config.toml
num_hidden_layers = 12
num_key_value_heads = 6
vocab_size = 32000
norm = "rmsnorm"
positions = "rope"
qk_norm = false
extras = ["local attention windows", "shifted keys", "exclusive self-attention", "capped logits"]
init_std_o = 0.0
init_std_up = 0.0236
beta1 = 0.9
weight_decay = 0.027
warmup_steps = 200
train_tokens = 680700000
Each number is 128 + 32 x the weight over its row's rms, rounded and kept within 0 to 255. Layers, rows and columns count from 0. Numbers have three digits each. The size before them is the row's rms in percent of the matrix's.

# layer 9 MLP down, 384x1536, rms 0.0338, rows 145-212, columns 1056-1151
099:103171118146159159127147139138173137089117073081166174189123074122212134194155049149130139176115098138108160116137117099070134112117175180131146095099123145152173114128097171090163113107100100165101099089114103136121120124088118172099113157143104108109139118140163195044109111119109137109
097:118150124093111151120135118138142182135087110113186135146164197112077113095089062104096146113084116126094087073119208104159088170151161128144120129133098132147108133114155109171142094170128126098102122094118210079110121210079084183101141102160124140134188159157086078074135118074100184123
099:180123147113141144178144122152160134073176122146188145152112115089173091102156131120094118138091112133090136142124191111119154120094118135158178212142126153161131119160134161140087069092050134137106101148196098139136109138134139100227099081139120161099158192120092159122122074127106160123
102:155167127115139141097094101078056117096192105116168161162070168156148131094164121130111113150106103133108096135200122096134124106143154180167201054129139156094171091071161157182102162193146145205127177122116167140152063097078153108117131121141094103128128111120130198154090136058101107125
098:132079130102176180184111135151113136115065137128123138135157113122070122102161131105093102157157194171048171155082184172133111137181099130136118155149177096146081112192080079115112151150190095134128129108138171128150106119139146102106221128149113128113127128116128142082109142160139108153
100:112118093098137130203192111138123131152144074146104204084145129123102186157105116074118074137150172081111171132085094111165185142082121107170108166079118105166142146155152169140106171097115122086060117128092130148176122150118105111098071094138166129168150109186105121084137118197135127113
096:111088117136197101151135108113141131180148116164124113144130122153210145082116062086175070153163078119125161140073190179105151138162119124111082137151103110115083169085127114137131087166177134195126151147152135101147132093123133112113158189159119163203175181104079110169100118204155121140
100:094068135047143097147144093182166154153122154167126003170133093146152126181142074082095145138089132106148101123122148104133118107115132114124123138121181130130151142097155061109137113122144098150112129146149105123149115117133118139108123164118147139093054065110124092146082139134122143135
102:118176131195134097101213100129135145151129176151197067117103169057135125100106094150110165143127183105106158132063177139124150085163130120187120155160152121068120114152179159159129065128139157138170168154159111115092129100159127138077089125107163117090116104068063133141126138081110081136
100:097088160124137173245105077082159188116125143118081100140162123176144157117112114122166149141086167146164182163080125128138112132109117099102099150132085184202154104169085049108110136126203102140151171129149161109137148111152084112149098124113098145137141128098098157167168068153093157145
100:129174180147186161166142112085142178108126126134113092171147105158138161110182144141120075130143083094142128061141144136152129103183106156144083167134117170141112107100142077163098100095143134112118115088090123138152082106089121122099113158107169120153084125135107057140133104103140109107
098:114090139180083142135093076197145127133102165160114060184113120153107121137156110143085115142130113150130174124132123187125106129143116135090136098159132101147162120066087155119032100110102134160128069130139091125102091093146169081146152125095143163099064149124138100120154101180101118129
096:094132127184132082071087138153125090154143173135091169217120124119150108135097154142167156134132197117105137120122095151116132101141187118109166160170146180129142163178138095144128208142117185160110108062122133096124068172139153143098216151067133048162151153123130168109123101119091095149
098:138158138099157162126088146086097042109127071124099121177142129177148058107113127153126165130149160099129158087149188127129133113183111141102150133176109118106120115168122127114138103144134116092118099111082143099120075116095089096131140126158086121116142135140166074164100177107125094126
096:117127131097145130135118109103137170084124110193073126122111154121167144102127124157074144081129101109169073135119129100109128141132173125106172096136154145106121086034134115095118098136141125117148129122110176124109164096070068156119104138106091136136205098114107131131113131124072114131
107:139141180137108143165092132185170143103079176139120125169100128103110124101077201138192116143136087135135151129116163141123110104155157146116102110142122183128098172144106100112179166190101097109112205157129080117091133092125093174111135163095094103189118117202147136095177218143112152142
107:110076093106156145161098121103154090103134101113108142208110158098178081016149167091066199168137172189118113164099122122133101101102147161132147156053097117167083192086141166170138089051142147125121106100174156211133131083184098173134147194153107156181088087126124114171124130170147128124
102:065114116090120132134172158163154147119119105116161191136110095067106110106089132179169081139139083132134118199127114122077097134149117188175138155132112175180170142129121104083129109113168159123140103187177167108192092131051121179120154149136071160053136186175111128144129170092147099077
097:103144165104121139116184068131148138165082095110117063153151126120133126127059114144162188113112093153153119124167094140116183133130133183099117095126123196205146134115135111136121093110137184116143074182142118128150231109102130134130128123141092202187096098109173133138156091168101124124
100:140141127150171113118162177116117053110154140093096096139128105108103099077112128104182167163125128136158115086159148105206148215147075103136191099088120150171119112171097185182161144118150092106164134098121176075067119201142147098118186099117089153156167031193135143143084093113173130101
093:144186152157161194132104169098137152141077108096049126099110163140134162097130137153099078130116114093126146174153101074107164196162107092133156111095095065157113138130120126096129145106113157106128154112136133103158154101160067099130147129172156154092178121131153103120150116099071130037
104:093146091081128139104166123140109097119181102181191130157088118152185205167123107211073121151123069146146116110135105144156191141095155150169151116130101135115118113110148142135085133140131129107115159112130077099114138092079086119136070157196150097122103151100158115088141107101099151144
101:097108065154094109176096118165133126148162137021098110173085119230084109119136126098126096135142098136194100127117118110151119192066175146086103089166142146229091094154087103142105193118124082161081113171136167202165157143117138145169114101167137160104123109169116161159162085143132130143
101:091121085188167118145076095116152124147154075142166133119137100153190093112102091115151150143174196167165128169145122107117177153105143118125103100122136143156119110137138130091128143068130111106117118060088139153179116122113120202138158091163105104095083120116185112129176114148094120137
099:158076112170112091183066116073117124112090155104104158121093107204119133129098189170140113088175123131175059134125081133081120152130148132154110134145156081173129126098093087124077104177119118091122077140160136161121145087117118101118130197079116086152095111145101122119095149098148127157
093:118154143156129215162136172091134135131121119150034136080099134102190109140097124101117157178107149167150189127180126128117114067167164168208167179111107175075122065141111165155177076118089105128120162163104111072122072098208138115152126093164098085141046104140160133166141126162181167096
100:193093114130116110058151121096118175067098133112143113140097134116161120145147104096161152180118174191091083178112139138111135154117151164105092168159144123111110129161156137098132128173134082209107138104152124117078098150133112156114191125157076166129130154234160080148121087095125139125
099:149130140135125150099091114124066113127111166190117171105191050088123118114185010111114144127098128144103103125180149118071088177105094118076113178176112128077119144136125094130184135103144135080133117124130144105092159106142105139111077082141087137155119141161158069160154169150144167139
098:133098149097109107077162144100134092143105155154104168135085131108172157079141127119122123130139092169184117141106108024058134084084089127123085185149140181131081174136159151119130129094153100171115135123130090115128123157090137090052118177124111094110073181110113112131159139148145153133
095:104136143160127110132113114129156119163122140105086077124127088144112149106113074129136089149119154084161115146153170151087122098133111108092046155132137143143115138067151114157135172120117114107139075164110121159141098093089191148074117159139086072083150117127162173131108091166131134138
101:140095147138154160154065086159129161163112148132152174171076141125179147057141128165136103196122109087106136129157164127156193129119152171141142191142144146167145133187166172075145146152131114155121161127129168131145087091157136129174086128115146099113146118169152123155125151121121195100
100:162120125184147185108108146124162155140090120058172116099131110092115125121096113057163187052090163132181137162105103082126102120151151122154157152148147130148135109147173167173137143127141148132184141088152139095139143098119121051133155117108135130113166138094122179149121100140144134086
098:119104133132146080099143094139099118143088138152117161137114164143153170089099127172178100151130105144131125166143133180072093157088141117119124128106168122106138165063081108119146138136130171151134201115130114153118113149107197114159088155093151135095132141142085141095126109150083054104
099:088145163145145067127146113127163156153088149119116154126131151132127114160157103113061177101092107116119134080148152110080136159083110088144165166098045155115121104209120156155144106131195211131096118182155140215074136118182137115129120151156176120145156111175115153159098147138161159120
099:105109088138130125177186102174159138152138136155188123195164129113061166146139103135097191170123060115149121120145083124130087124125140120172196158111103121144151130073124099154187069186088176172132092156084106124093141113161146183130075145114137109101108142123161085139115117160118087093
106:161186152117149110180139074169090199114137156147149122071107163132107165124147069112131109069139004109109109210115082156056150148115146138080108154135127108111123071165044100109124170151175113159125166123116166114144134127128160155116093084074126069125137132115090133134141133079086167156
101:094142153152069177107095095081132135114101154109176144143156105145113121148109119135080190108137078144098218084131142112153118102089144113166112170157119116100071155071083157146147118099127133157131121188168143146155190106102158082127112163105073110162169094134148126081128158085152184118
102:207126129131126078137115094132108156148118154179049113143057123128062179106138063132139149179147094132138144100144043141099097109094160111114150084177143117173085112148125094066149068148196170146100140112101093142088083096142109154126133102143147083109127140157103127101110136125179112113
099:125151123157126091133110123149171138130171103094170154126150133117145098180126187167147166104076098134105153141101127089142123087140118167146083142115147102148175170117135150149069129079114116094172089142122100144156149111124126051163100146164149137167195138186136104142138134108094133145
102:132052081129202150097128083129116128120166182118128195132169142092131109108192106113096089105165116125087139084078135121154185098109131163095146171152136140114193161104099109079046163115169133163129162146114112081100173147143156014110115151084170134135182097126071127068106161138099115161
098:093146111184119100127208116099117099145128131052132061116113058142057144156115157139074076145153139116049097126135126117105170136157139124145133113076105180186153167124140208124164131128179102109171088142108119084077116156142134110155123055132151125130169095140183132196129109134164120138
095:103114118101120129204071121091129142117118133160124057163114134095073110151114138094080101172164087163136139162072113169090121103182166164117186064094086135137128173188092021097092124187106112114134100151127135134113116138189181128165153086125127142123141086104173147114163120135199191121
096:149090181148082107132178093128137113069144167094169151167135128126135196161065160133130201062112119094172103098113172160153108086144134144175097089160172150140182122153150158151136140132167167179139177198097110113121169179120150119138144155127189181095117141106186191099168125112099103121
102:130186145129101151110158165091116151078108140136163100133098113052131106099128095149121125118134126141122122100148092118176149113116114109109090186192112105152132047148147127123091166096105128095180098121179084128089068140155141104091071114127106135113156127058143104129175148154174118156
102:107136180142131106111129123090094132060055149138108155126152153116135088122136100113116138133125090127139168128131138135134157216098088099133099098127161133133109119133130138128121106184131154112137140126154100118112128120164139182168100107149154127137128081167133076126154179114093149106
102:148103171139134136116181110146140161159098101083094170088150151147118141115156110064149117134153110142138162165141114140103084084145093086049163152083122174110185140148066097123100243176177092126111183113133148177160141111167147148138125143121134063104104115130103164155149119134110145125
099:130158145116147099155145168172156138133098135089105155170083154141219161149120098150151124078074062122111129080071153181128067060157101118102150132172164132162175106133068103142183125117114104175148120042157070146173121171108112192110131082141171144137126127119138144141106100194106137169
098:082145105136168125139210112151105154125124161096125199166103079142133157105144122175139182089082134120097082136089139184166161119155184126178129154105081210158123160106132167130119133185204134150093080111236167169140093114058138126099111130134083131130186163196132135128098107129133101134
101:147099152073100140051041074146114144188105128081107128122082120122084154145171185122148180117121094100103179132083170185097123104182147121120154112144090137198152119072134129138080145102168079142128226102125127112169088144115066056110113143111137125080132088213103173148129151144138078117
099:089109095099085131122146071112104082103119143147116127115107164140049175127168107124217207103124094151151098136156140079125088138178104167130105098131112145138046195118122120133134121089106096146103097137113077103118090104150138121139098127154156093151081082114092103139150066158120153105
094:072138147098127091143077131122099216103163120129134146168092140111108128131099085083126107182093138144085141133073132108159100103097167186097135133085148150178148114136132172110146179158116178132102164159139085139146185099135197078135215082135164159113163140146174167171119134178170114182
097:106134117085131083105102115155088127111099155172108151188095164079149069140096040118088214147107114104153123131142143094166166080140111126154110112128144079161096081132102159139117104184169128101170104153166082121105112173079091119124142129138154127130188153120163165096127163083067118088
094:152120125129163121152136188144100121149142156108213142064137102106147071128147103068165120135115147149176137121142083120105139088093152100077120117152131135113117168098153120130135166097141165084187117052157131186151116137156145155079173108086125109160147147058124109070135174087145146107
100:119137141167165118123141103125055131136121168133047138129167117131205132169137085143097060184182141134125181102193090140069120117141149150111140126092145098109110119085146087122060099104158112154133148127102127107091134156158093099100156106114175131123088096085116122112154171072122216141
098:119086130122121126146123123065150115173111164112134162165138166137141123142115131130110119106117161164114134185209170138122115206144103164131136207143104147117116093083120160109061130153039101082128114099119060108143109116125099158101169108126104124112248106102107128132149116084113098130
102:159119127150134130122124162110135113109099174213117188142191103084137132108061162175096077125094152149168109162132139086108139123138155169151107142101133177140155111178126081168115163127118078143145105132154132122160088164077076152127184087165151075092129114084142092082156121090140141111
097:128153094097154160034147124047130125134107125150088109136163121188133121143091150115087142102059137134099153129061130120139128104177093114086058100068069139084082072137149169150122125112123128156199079169133208104209106121112124187120105148145133154093127171082113103119111158066122109169
102:116102096095086190200167088150102117116140158145118158152167125168168153110144143132086067142170115098083108118116132132148148185091161146146135090158138090192168119143088150090094216099143132116113093111137101063150142134184165159094132202107195097109138189167157114103137169098132132123
098:096137139091087124088163111096082142153150106117127121159112134146166067121140149066112125155112099098167148096113130164097105126153107145093135165024147123165093161175122112118131160119134091128156114182176152127102116143136072159085161131107078180174204133150148102098119187179130165150
098:176155133151071116100116088172103159127103068166138112128152128104091074127105127082116131153134145116051172137086164167048142090093137121111148077144123132114121126116116135195148085120121089134099155166159143125135123069191138125127072156156135152104151135165134120120145110152082118140
098:126109140132188110108155099122108033162127109092195083158142137157146104183110101128092090150101116130120112098097109151076178137163120156157165120127137108099123081155123131102132118107106073150135198143130171059156147062109099165108169120129183123116122109113131139118113144094101124179
093:090179117153084126123168161151165120086141158094098123143136077073153075096116156116072131140164156102194102105098074102068114131125132183132133126160154165091163115170142109115092151176125112113165103120151129170104130086068118174129086156108087156153086107121135167192102085118103111131
096:090152092106147142119208150145102127071123122129128110113143126091142116099133145111137111175128080063106130190147126053126111141116126199137161132097156202089147122114113146153137101138157130155131161157064137135084130106150139162142140115140146099139193141141178087127109087152111171075
096:161161069056100079134150158120098150082132062094092140132167141147139116116061188207116107149111147058121095148151069110127116152173134131134153140127163147151181118141178117127089140148072117179119040139156184140149129111172123138160104124166205165129196110133110175080143125161042149114
098:093089168144130122109058116091141135101148154159050143078150101114118161078136148101135200080127159167144159069111106122135129090107074149155139115115108141117047115113137088190200086116145180145172109149142053096118161111131160129171120088152115110159105113055116182073104072143170181088
096:120137126080173145114086117146128118160117167169158126177141148145099068185149126169160130166172089088153099152154130116063105143183097092160112093128173145136141127137122155100172124113139130173130091110147154121111121105092064167114121105119181067148122149195117187148083132124111101150
097:105110073121129100103117132098074106151165108148084159106117147074127091178123150129117126129135144159099174159131134143165124186192139152133147152103133051137190161120140135136134116132176109081111091125115112111116109145173102104082123141074139062080079141087106153070165175192180132086
105:124172131083138096150133196183100197140169188129118135130126072108101173140139151102118123126068137133125158095042132115129178138178158095054122187160116086203094095152082099113153143113104095126103136097106096078121140103108150159130195128145107110118125129149184160079195117119158110100